{
  "tie_word_embeddings": "early",
  "parallel_block": false,
  "extras": ["local attention windows", "shifted keys", "gated attention", "capped logits"],
  "init_std_down": 0.0,
  "decay_fraction": 0.82,
  "max_seq_len": 256,
  "doc_mask": true
}
Each number is 50 + 15 x the weight over the matrix's rms, rounded and kept within 0 to 99. Layers, rows and columns count from 0.

# layer 2 MLP down (transposed), 512x128, rms 0.14, rows 181-206, columns 64-127
48 34 39 45 47 58 54 56 68 41 47 45 25 50 58 48 67 35 41 53 43 50 28 78 47 51 50 40 58 36 29 77 61 75 49 58 40 63 65 57 37 30 60 60 43 72 40 63 63 38 47 53 48 20 60 45 68 53 77 50 54 41 58 59
41 68 48 63 55 23 52 44 40 37 51 62 61 45 47 23 77 35 27 59 79 42 39 53 28 53 38 37 26 62 31 50 54 51 63 50 87 59 59 53 46 57 59 73 51 42 64 29 41 58 49 68 61 38 71 64 67 66 68 47 50 61 42 40
46 45 52 31 68 39 72 76 59 40 53 27 63 52 32 40 28 41 53 43 59 23 56 57 57 45 43 44 33 50 49 50 63 56 69 70 51 66 31 81 42 42 46 77 50 48 25 68 25 45 35 48 45 63 66 50 51 60 57 26 31 62 60 45
36 38 63 58 42 47 45 39 23 54 56 62 61 54 69 48 68 29 58 78 43 57 52 37 67 20 75 41 52 88 70 59 76 42 55 65 34 69 74 15 28 69 39 41 53 72 11 45 57 46 49 33 52 28 65 63 83 61 58 61 59 24 32 33
68 65 34 82 41 32 36 54 34 20 48 49 44 36 34 23 64 36 42 69 61 54 45 52 28 58 83 56 64 42 48 12 63 13 52 61 45 61 50 42 58 93 75 47 52 56 50 38 40 49 62 50 41 35 53 75 54 42 40 41 47 27 34 55
63 48 52 55 34 44 59 40 48 70 65 62 37 42 47 41 34 46 40 54 35 03 65 61 56 48 49 47 51 29 38 38 31 44 20 54 14 25 36 46 60 70 75 52 47 28 99 90 52 53 32 67 10 85 55 72 71 35 39 37 23 39 23 49
49 29 45 56 68 32 54 42 56 58 62 48 53 29 40 66 33 52 50 48 41 70 47 54 44 49 57 45 44 40 46 69 37 48 62 32 45 48 63 62 45 42 49 63 35 57 47 38 69 38 32 32 50 51 35 58 33 31 57 54 30 60 59 56
60 33 72 25 37 76 59 69 58 36 55 30 56 60 58 61 66 58 36 43 28 96 65 51 62 46 43 57 62 42 38 25 71 38 38 63 45 30 36 54 50 40 36 61 78 78 14 46 77 18 45 40 05 55 32 36 66 37 56 33 15 60 59 51
50 62 45 39 25 57 27 64 54 44 52 27 58 47 60 31 45 43 48 45 58 42 51 47 80 37 49 45 46 47 43 61 69 69 54 46 80 45 43 55 50 47 55 58 51 67 48 69 52 64 48 23 73 49 46 56 88 60 42 69 56 34 48 33
49 50 34 33 42 51 39 57 67 53 62 37 32 25 38 65 66 39 34 71 86 47 62 28 30 42 45 59 70 69 60 31 52 42 50 58 50 53 32 29 34 52 51 46 37 56 45 77 48 35 74 49 61 54 45 49 71 43 44 68 47 46 48 65
45 54 54 39 60 43 51 60 36 56 55 44 63 48 39 54 61 48 63 31 62 37 52 54 37 58 40 53 35 48 39 53 54 54 31 42 70 62 53 33 47 45 47 60 52 52 45 29 52 50 45 60 60 37 57 51 56 54 63 50 44 55 52 45
51 15 57 23 72 43 42 52 59 32 59 47 22 54 56 46 68 77 51 41 44 67 48 56 66 44 33 41 73 57 60 74 38 76 38 67 37 46 34 29 52 49 93 50 28 30 35 55 61 51 48 60 64 69 46 39 46 28 34 52 50 86 46 76
67 20 23 23 55 51 48 43 02 78 26 63 49 55 45 17 62 54 37 51 52 54 73 44 52 55 21 53 33 43 40 56 65 54 59 67 73 52 48 49 49 52 31 50 60 37 30 70 62 39 50 21 33 29 33 47 58 56 62 43 51 29 60 74
54 36 29 28 46 61 38 39 72 41 56 49 39 34 53 58 46 72 72 51 50 36 50 47 45 45 38 62 59 57 34 46 55 67 52 75 33 49 55 51 27 30 41 35 46 52 61 58 44 53 41 62 49 41 34 41 48 40 51 40 74 52 54 34
43 49 52 69 40 54 59 31 34 45 55 65 21 29 65 46 56 33 62 33 49 75 63 61 72 67 35 43 72 57 49 47 67 68 44 18 70 79 43 46 18 48 73 41 62 49 37 51 48 41 62 58 29 51 84 78 22 27 41 47 31 27 55 28
54 42 37 61 47 44 20 52 32 52 54 51 46 52 51 68 67 47 83 43 59 85 52 50 21 29 59 74 24 32 46 62 52 53 34 61 62 62 34 59 57 55 91 31 58 65 42 50 62 53 27 50 60 60 73 37 57 37 31 58 31 54 44 51
42 46 33 59 37 59 46 64 57 60 62 34 13 59 37 67 35 58 71 63 37 53 74 60 86 27 63 52 53 58 48 43 64 63 41 58 48 24 54 16 58 45 93 41 45 62 69 73 44 61 65 42 75 27 49 49 47 29 10 59 64 90 40 55
78 52 51 56 70 53 36 99 39 42 65 35 82 57 46 23 37 39 41 46 47 45 53 67 48 36 59 61 51 52 71 25 95 30 46 77 02 49 21 92 49 43 25 20 36 23 09 67 37 68 52 73 11 51 61 52 38 60 63 82 62 20 63 64
45 71 55 54 32 56 38 45 25 45 22 36 55 29 26 62 69 54 49 54 74 45 32 62 52 37 38 47 54 54 40 30 48 51 47 60 52 55 21 50 41 66 52 78 20 68 44 61 61 50 55 59 65 59 42 25 77 40 34 73 55 38 36 42
51 49 30 45 55 58 51 50 56 25 50 36 66 56 60 50 49 44 50 54 59 37 50 46 48 58 35 26 58 63 51 73 55 51 55 58 23 59 75 72 34 21 57 83 35 53 53 58 55 58 52 42 53 66 45 35 18 65 41 44 60 53 64 48
48 59 57 68 82 24 47 83 29 47 46 55 60 19 22 67 54 24 55 51 73 44 47 29 50 32 48 62 64 53 36 99 25 21 19 31 69 33 53 62 46 44 49 40 58 70 99 55 29 45 62 54 70 42 55 56 31 54 75 64 44 47 44 65
68 83 49 62 49 36 59 49 74 13 54 41 49 68 44 42 55 72 56 23 43 69 56 69 22 48 50 60 28 49 35 29 79 68 48 49 65 56 62 52 63 55 20 51 54 35 55 40 60 47 70 44 49 65 37 63 23 42 37 53 27 60 65 40
71 45 48 21 50 33 49 63 90 56 49 42 37 46 13 41 63 73 41 46 48 42 83 47 43 64 51 38 58 48 47 36 91 61 37 43 63 52 49 51 54 58 62 52 34 47 37 46 60 26 55 65 49 67 49 48 61 59 66 48 58 44 37 57
61 51 18 52 55 51 68 62 42 43 66 15 37 34 73 60 60 44 54 47 45 48 50 56 50 41 46 76 61 41 22 60 55 52 52 76 49 28 39 64 23 71 22 64 57 37 40 49 64 40 45 64 78 29 36 36 31 30 48 46 58 66 59 53
55 31 36 41 67 69 41 50 37 66 55 60 56 47 34 63 47 69 41 74 48 44 61 67 31 91 33 39 38 65 45 47 49 55 52 74 57 59 54 49 75 58 41 16 30 36 54 49 73 57 22 60 31 35 59 73 48 75 47 67 42 41 68 37
53 74 59 40 41 52 27 51 47 63 61 51 60 72 36 35 35 91 47 71 41 46 63 43 44 50 61 51 45 19 15 68 52 33 47 73 66 56 79 54 19 47 38 66 29 77 40 40 32 32 57 49 32 44 45 40 32 71 40 62 40 46 33 18
# layer 2 MLP up, 512x128, rms 0.14, rows 182-206, columns 64-127
51 57 33 49 72 67 45 37 43 44 47 62 44 42 64 57 53 31 64 46 50 33 25 52 58 24 36 34 51 82 69 56 37 52 37 30 60 30 70 61 66 48 56 39 54 57 51 44 47 40 42 55 41 69 54 42 50 39 49 50 72 55 54 63
50 48 52 56 37 63 57 35 30 70 41 53 68 66 58 56 53 60 33 55 54 68 43 36 68 47 63 19 72 58 59 64 41 51 76 37 56 62 52 60 29 49 51 28 58 42 30 57 32 66 17 25 25 50 82 67 44 14 49 38 45 36 35 60
66 44 51 47 29 40 68 53 53 44 70 46 56 81 66 54 74 59 00 51 38 39 62 25 49 66 67 29 56 73 17 56 75 62 28 58 28 43 85 63 41 50 54 67 57 67 47 49 53 56 30 22 55 54 60 58 57 54 47 51 31 31 41 63
45 36 56 37 55 59 82 51 21 63 58 43 40 77 38 56 72 57 64 27 37 48 72 61 70 44 34 27 65 76 60 49 56 92 63 73 48 49 55 74 54 17 40 27 42 64 36 47 48 56 64 57 88 48 42 41 37 44 30 59 45 25 38 66
50 37 81 52 85 59 55 56 78 33 53 55 49 58 58 72 33 43 41 47 25 23 17 66 04 68 49 67 60 51 49 75 57 55 56 39 49 67 43 65 62 43 37 35 74 43 59 34 48 41 60 53 69 47 76 11 43 86 65 65 56 49 61 34
38 47 66 24 23 46 52 50 48 70 67 44 45 58 87 27 65 57 18 59 62 37 46 41 49 79 47 46 20 47 63 70 65 40 82 82 40 22 68 70 60 53 43 45 47 46 31 36 51 48 46 76 41 62 38 43 43 49 57 42 67 90 60 46
60 60 41 52 67 67 34 52 11 47 81 60 82 74 52 44 71 36 47 51 37 65 81 26 56 52 39 45 54 65 55 72 39 66 53 78 36 57 12 50 19 39 51 39 53 48 55 48 56 36 57 61 72 59 81 43 26 56 27 48 55 47 40 54
49 57 44 68 65 53 45 56 37 52 36 52 49 55 56 39 43 81 42 74 67 45 34 30 58 45 55 28 32 65 76 39 40 59 22 75 46 53 50 73 51 42 43 55 46 42 38 40 21 40 33 33 41 80 56 46 28 66 45 58 64 42 45 77
56 55 33 65 24 49 55 54 37 54 16 71 47 60 46 34 27 49 43 59 49 46 52 62 61 51 62 42 54 55 67 48 51 51 52 61 55 51 47 58 59 55 45 59 55 41 51 28 48 64 47 19 41 47 56 41 59 45 59 61 54 16 73 34
46 59 54 54 47 69 45 44 58 38 32 39 68 40 58 35 45 61 55 63 38 57 55 26 54 56 50 60 74 46 68 53 43 56 72 60 56 41 54 71 57 61 64 58 57 54 51 58 46 55 59 52 55 48 37 37 51 49 47 61 54 53 52 43
37 65 66 78 43 40 58 47 62 52 43 46 72 50 47 41 46 29 40 37 58 64 60 39 48 81 88 39 61 36 36 37 75 38 40 51 73 59 56 25 39 44 48 58 66 34 74 46 56 59 55 05 19 57 56 50 62 42 46 39 56 65 54 45
65 79 74 52 52 65 60 32 47 65 40 65 34 58 25 57 41 53 24 23 54 54 39 62 83 33 68 48 73 44 48 73 29 34 43 16 30 48 68 67 37 39 49 26 50 67 48 43 74 49 52 46 65 53 27 56 56 41 48 35 41 36 33 47
56 57 45 43 35 58 40 19 55 41 39 62 55 57 71 49 41 61 58 39 43 52 48 50 33 74 29 60 40 35 57 71 42 56 52 47 43 49 70 71 48 49 40 37 46 58 55 56 27 67 45 49 54 37 62 68 37 59 46 40 54 79 54 51
56 89 33 44 42 55 52 30 62 56 39 64 83 74 68 53 38 25 46 24 29 61 48 59 61 58 52 57 35 37 01 76 34 57 51 38 46 44 61 72 48 31 61 34 20 45 63 62 32 50 50 58 53 63 37 82 46 45 45 52 28 47 59 27
48 66 41 26 47 45 56 31 56 40 50 53 67 50 45 63 32 83 33 62 61 36 23 53 36 55 29 71 67 43 71 33 47 48 64 43 58 42 17 55 46 41 64 68 32 63 44 49 57 51 63 53 46 71 70 54 52 51 38 63 50 60 54 51
54 50 72 43 44 66 40 52 41 66 49 47 58 33 55 22 70 54 28 64 52 44 33 52 70 50 60 81 38 10 85 69 60 36 58 56 05 50 65 51 48 43 64 39 41 67 46 28 35 60 79 41 53 62 44 44 94 66 76 42 27 42 37 16
87 58 44 46 68 38 49 20 39 62 49 51 38 42 58 32 60 31 48 38 72 38 53 49 61 72 59 48 38 67 47 49 25 46 49 49 70 80 36 61 65 31 29 57 40 47 42 52 56 52 52 67 43 44 73 51 61 46 43 45 63 35 23 49
37 55 57 48 61 45 38 40 43 40 50 47 54 53 31 58 28 25 40 72 67 50 71 56 46 63 50 24 62 60 57 43 50 44 35 19 39 62 78 45 54 41 54 50 53 55 34 71 67 51 60 34 39 57 49 69 65 47 79 48 55 67 68 57
47 48 47 55 42 51 46 43 39 72 59 32 48 81 53 39 78 65 48 69 48 56 58 66 56 85 20 73 53 55 48 39 29 25 40 62 82 49 65 42 49 41 46 62 44 56 52 73 57 70 66 28 60 62 77 45 58 48 53 45 50 22 73 58
29 34 41 34 34 57 55 65 47 42 48 56 55 79 53 73 79 58 54 49 65 53 48 49 36 69 54 27 50 36 42 62 82 68 71 31 36 38 39 96 79 45 47 34 40 31 58 52 71 76 47 45 69 56 34 50 66 56 62 45 43 21 63 19
88 68 20 53 53 46 41 58 48 44 55 42 64 52 63 57 42 53 55 83 49 82 34 48 72 81 29 44 37 60 69 45 51 77 27 53 68 52 58 61 51 52 28 72 60 82 54 63 53 20 52 75 64 56 35 56 45 58 36 56 58 39 56 54
49 40 45 48 73 56 19 43 53 48 55 39 35 57 56 35 61 28 34 37 55 61 53 43 48 67 58 55 51 45 53 53 46 64 20 44 71 30 67 41 59 50 59 52 37 59 29 56 55 46 53 49 67 43 76 58 29 62 68 44 49 40 60 41
50 66 12 53 59 38 48 48 49 24 38 48 62 60 74 61 62 48 52 48 45 85 54 32 59 31 99 48 57 36 76 45 48 50 66 52 31 40 57 53 56 32 59 32 62 48 40 50 53 49 42 56 58 42 66 64 25 48 48 71 54 50 33 68
55 38 60 73 17 63 61 59 53 22 48 61 26 36 54 67 42 17 62 22 39 49 58 43 37 16 56 28 69 51 49 55 49 47 60 42 54 48 68 24 28 35 60 60 63 50 75 53 52 54 76 53 47 40 57 42 32 35 45 53 60 23 44 16
34 49 40 66 54 46 54 55 56 54 69 39 26 56 99 73 98 46 37 63 67 16 49 46 20 43 34 88 72 77 39 43 62 57 44 56 42 51 41 44 72 38 77 30 67 55 25 45 54 58 12 35 58 45 67 81 38 36 74 59 34 49 36 28